Part of a small language model's weights.
Architecture: LayerNorm before each block, rotary positions, no biases in attention or MLP, untied embeddings.
Training: a variant of Muon for these matrices, 981M tokens, 14975 steps.
Each number is 128 + 24 x the weight over its row's rms, rounded and kept within 0 to 255. Layers, rows and columns count from 0. Numbers have three digits each. The size before them is the row's rms in percent of the matrix's.

# layer 9 attention query, 576x576, rms 0.0249, rows 0-28, columns 336-383
071:146117123110149104196089113100102117124082158126129118119105159164150105114157100123150151138130099119100113114140147123097148135132123172111146
069:121077125093108118157133156178137122132181138168171140150150121105145144109099133096140176157102081123134128155154110092056104147112155152112152
075:150149112133112134146126102129123145138115132157146151110160158168095129153124188102155148131119084112109063136121140140059143129126135121141153
081:145124073140131133149136166111131120145100139147143129157115139157129167145146153138125153137126138102099088147122161135095138115098173157141124
078:142141129159120118154106114133177149156156114100110101108152097136122117091105143166100179139126112138141064153133094099085146124121095124104148
079:142127124132139151109129114098122136137107125163157127129074130182128141101103128118110137124098155140146115112125147134095119152140105124106107
088:157130099125149100133127152158133144111120140121154141109145152116088171147142084139122103135151133123105154132120114147106102105094160132152148
086:132105149119106133164143106111139136131176101136129116135149112098177135135121113119125122110128113098139115156111137155129114105198100116110165
086:127151064167126152147116116121103113097144094160174129144076130129111092129142078155125138134116103140160114171145154094151113113106107095172119
107:138118089144129147132105141141153124114082137100138128150163144114157097106097118155096168181151118125137083117097100117114124112100114137161104
108:152127152145129191088149125113080115119135103148166168142102095140135131130128113133104131135127147126097115157137123159142096118108115108102099
107:145146108134154095145103124140155113167116117107123157133092129174127144128096131102145133134153135146120154158123101096129192090141090123081166
108:146130118160138131124142141161096091126155111142100136128095108117131154134135165120127134087129074120124157107119109126103111150139126139157133
108:101135111130094143098129158143109107138133112104136158141148090102148132107123113112124145152104111102149104135141121137106105124140140147103129
108:151133171127063145143115139156113101129100113088115160116137135130133140128163099086102119098109152117166145141091073116124127111097066196166113
107:108118147092157144121123122097099146117157176163091156108116095118100114186156143196129133171118130153171113095167161153164091155090117095137123
065:145104139122118112112101148068132142125111129140128188129148110134143170152132118129088112113134106118115181124132111120146118083124178125140130
077:127158122155162123109117139153126128125092106115181161085093108133107094123116137169151129148133126100094102128162056114122159111150120167128126
076:110105110156129141103132151133092109194141110145084113112114148147145161124105119122110124181121140124065116119128148157146134140129173182137105
079:130102140120130134111119122125113116110141117113146121140091119133160114095123141107100109118127131143126113132159176086186160115121149126113125
077:124129122139156115124148113150151124106134127173149137127135147151116145083147125090161099110126143138124094131103100155107142118120159146123141
076:104148150131094121145094065140105133128150089127153097118134136067137084141151140140093161112101165136163092138106144105133168156169094139149149
079:120094116099132089151119168130148119125102120128124133137107161170120176156146147131101142195148116081104139121092116101137113147095143112101130
082:150152135121100133143129120130128164128120158105127109111153132105117119152095151148099165122146181130106149112127155151119135140136142148130132
102:105121149091154124150116113120137126147139127116123153121152119122125119125157136131149117138136146108117139129117052135136118112172152110105126
093:128104152157109106136143080137142134122111116138126129113130099143117099115116100115178183159154119091123101151123147139078104138135141102113111
103:121093123138116113091094159135135142134120115132172127110118092111133143097134113153157145169109143103157106121116102175134120111067115154141102
110:135148135143130130121130141139106117109151128120147124187141134127135115174140145165127152114129130133120078124182121094113086119127133088132113
107:125109139103136136152168139136142112081125132115134172088131105125111110161122120175130148149138120141124121103128124123161172137153161140102130
# layer 9 attention key, 576x576, rms 0.025, rows 0-27, columns 336-383
071:105143136152135131119161102149193134142116088137098149098155117138107131116100137156108127138120119136123064109079168083122119096071109159166105
074:136161113180116163124179107115128136102122131147097141113131154101145086103121098145133141087091138138073131128130127152127130111146133113150127
084:105137147131114135159124078121162105158136128146092152103161084104154126099126085130138116111126078112089121126131145158103113126137087120125110
078:164116138117172066153145128105079134123094122107112113120135118131135119125141106114145121114121092154094161082153093149101129134154129162144142
084:118120107111137085133106138148098093129133118100144098125090097129160132130141141067138150132122086135117142087149157151111129139143079159133118
092:092153163146109157130129113140153195157158135145132120135144123151147098133122125167092119141110153157122128150088084125169129109115165101118124
080:126112098130132150107135135092145146159165152155156155118129115116125179165079097115129150132092125149115103100137116180144144125103120168080128
103:108132131158072159131136094092184139130137102116159136088122126120163121119124188161149116127116159120148092109128105106153190133104102118147089
108:187142095148097082102124148133146122116113124134113151203126113133129135122125085145167142142140109099136123154146090137113113138135114136145137
107:146091091115134173156072175132148088125118162130144146152179158098115134094182108131098169139140108131112154123150075128120121141123105158159086
103:165115169145098153102117129139117073128150114190144158149045117146155142146154129109143128182138111129137129131138104127171093145139131124122056
108:113138107120185104107115111134165098108113115087146114109085129164142142115146091097154108144138113135094146178137109147114133139146070067146167
110:117123161135125148096132084136141140167139119135085148137089118094183132111093140140120128114120113115118126098124136113082109135146141144155116
111:134154138100128195108101119161142097157139114145120123097124100141124132119092133094130114158088139113140129133119187157137139136154149146078074
111:160101137144091108162131143124104136133104094152127126099159102103139099124126111090136115146124135117109172182166110111153116120107102125146100
109:083115102168137139194133131116121124097090147132147167115140135127096198115129092153163110114132123127136142076148143130093109105129118145112117
071:191130149176192141152105124197116115142154121161152139134114123088119118135147118116146183110131124173091058102108132149140103120138087160101108
071:134134120156145153188146079124132127118140110121112102107125072111150117075104112124127158165111114156094121113133159142160141118128117138103179
076:137106122073122089137114154145106105134115122122129117137115142146113150122109155142139128107108105124115118076146145146123157137108126169105168
084:155093145118143176095154148113145158128106137140130123150167140130128091131125119170118139176130153132127101160097078123115133127132155096099136
083:169127117129157079158140155169089105116112131159101148123107138121123126132114145143130150132106102131159144112126153128103143133139128135127160
079:101139165140078134133094137079183083153085102162143117100156101104093172087125124073121133100140100098107164141131113142158130165147062133162093
088:091114121122108126123137108112125141102110140107125122124148144148166081174096154136102096129149132132106117146124095139136155137182145135098081
084:159133062143122147114142169133149086132144148161117111116150116134149105115088100142143156113129100131120144152127135118096103158134134139128153
104:113106125188116169125094148100115165165108120111142104108137085150104101125133133105125132099124130134110131161158139140132112122177112102177124
110:161118098145136166128134132145149138185118119138133109112121139126149062131108141091166159151185128108120106116120132139122116148136124140161134
112:131130140139167160125123148123117100104145109102149132149132123139155129169142101171158098152100131161139090152142144205125134136102097107160091
112:123103167139102128136106150115135101144139148147104117135106121124137129148116160145101154130131171083115105139099125128100126128118129123136094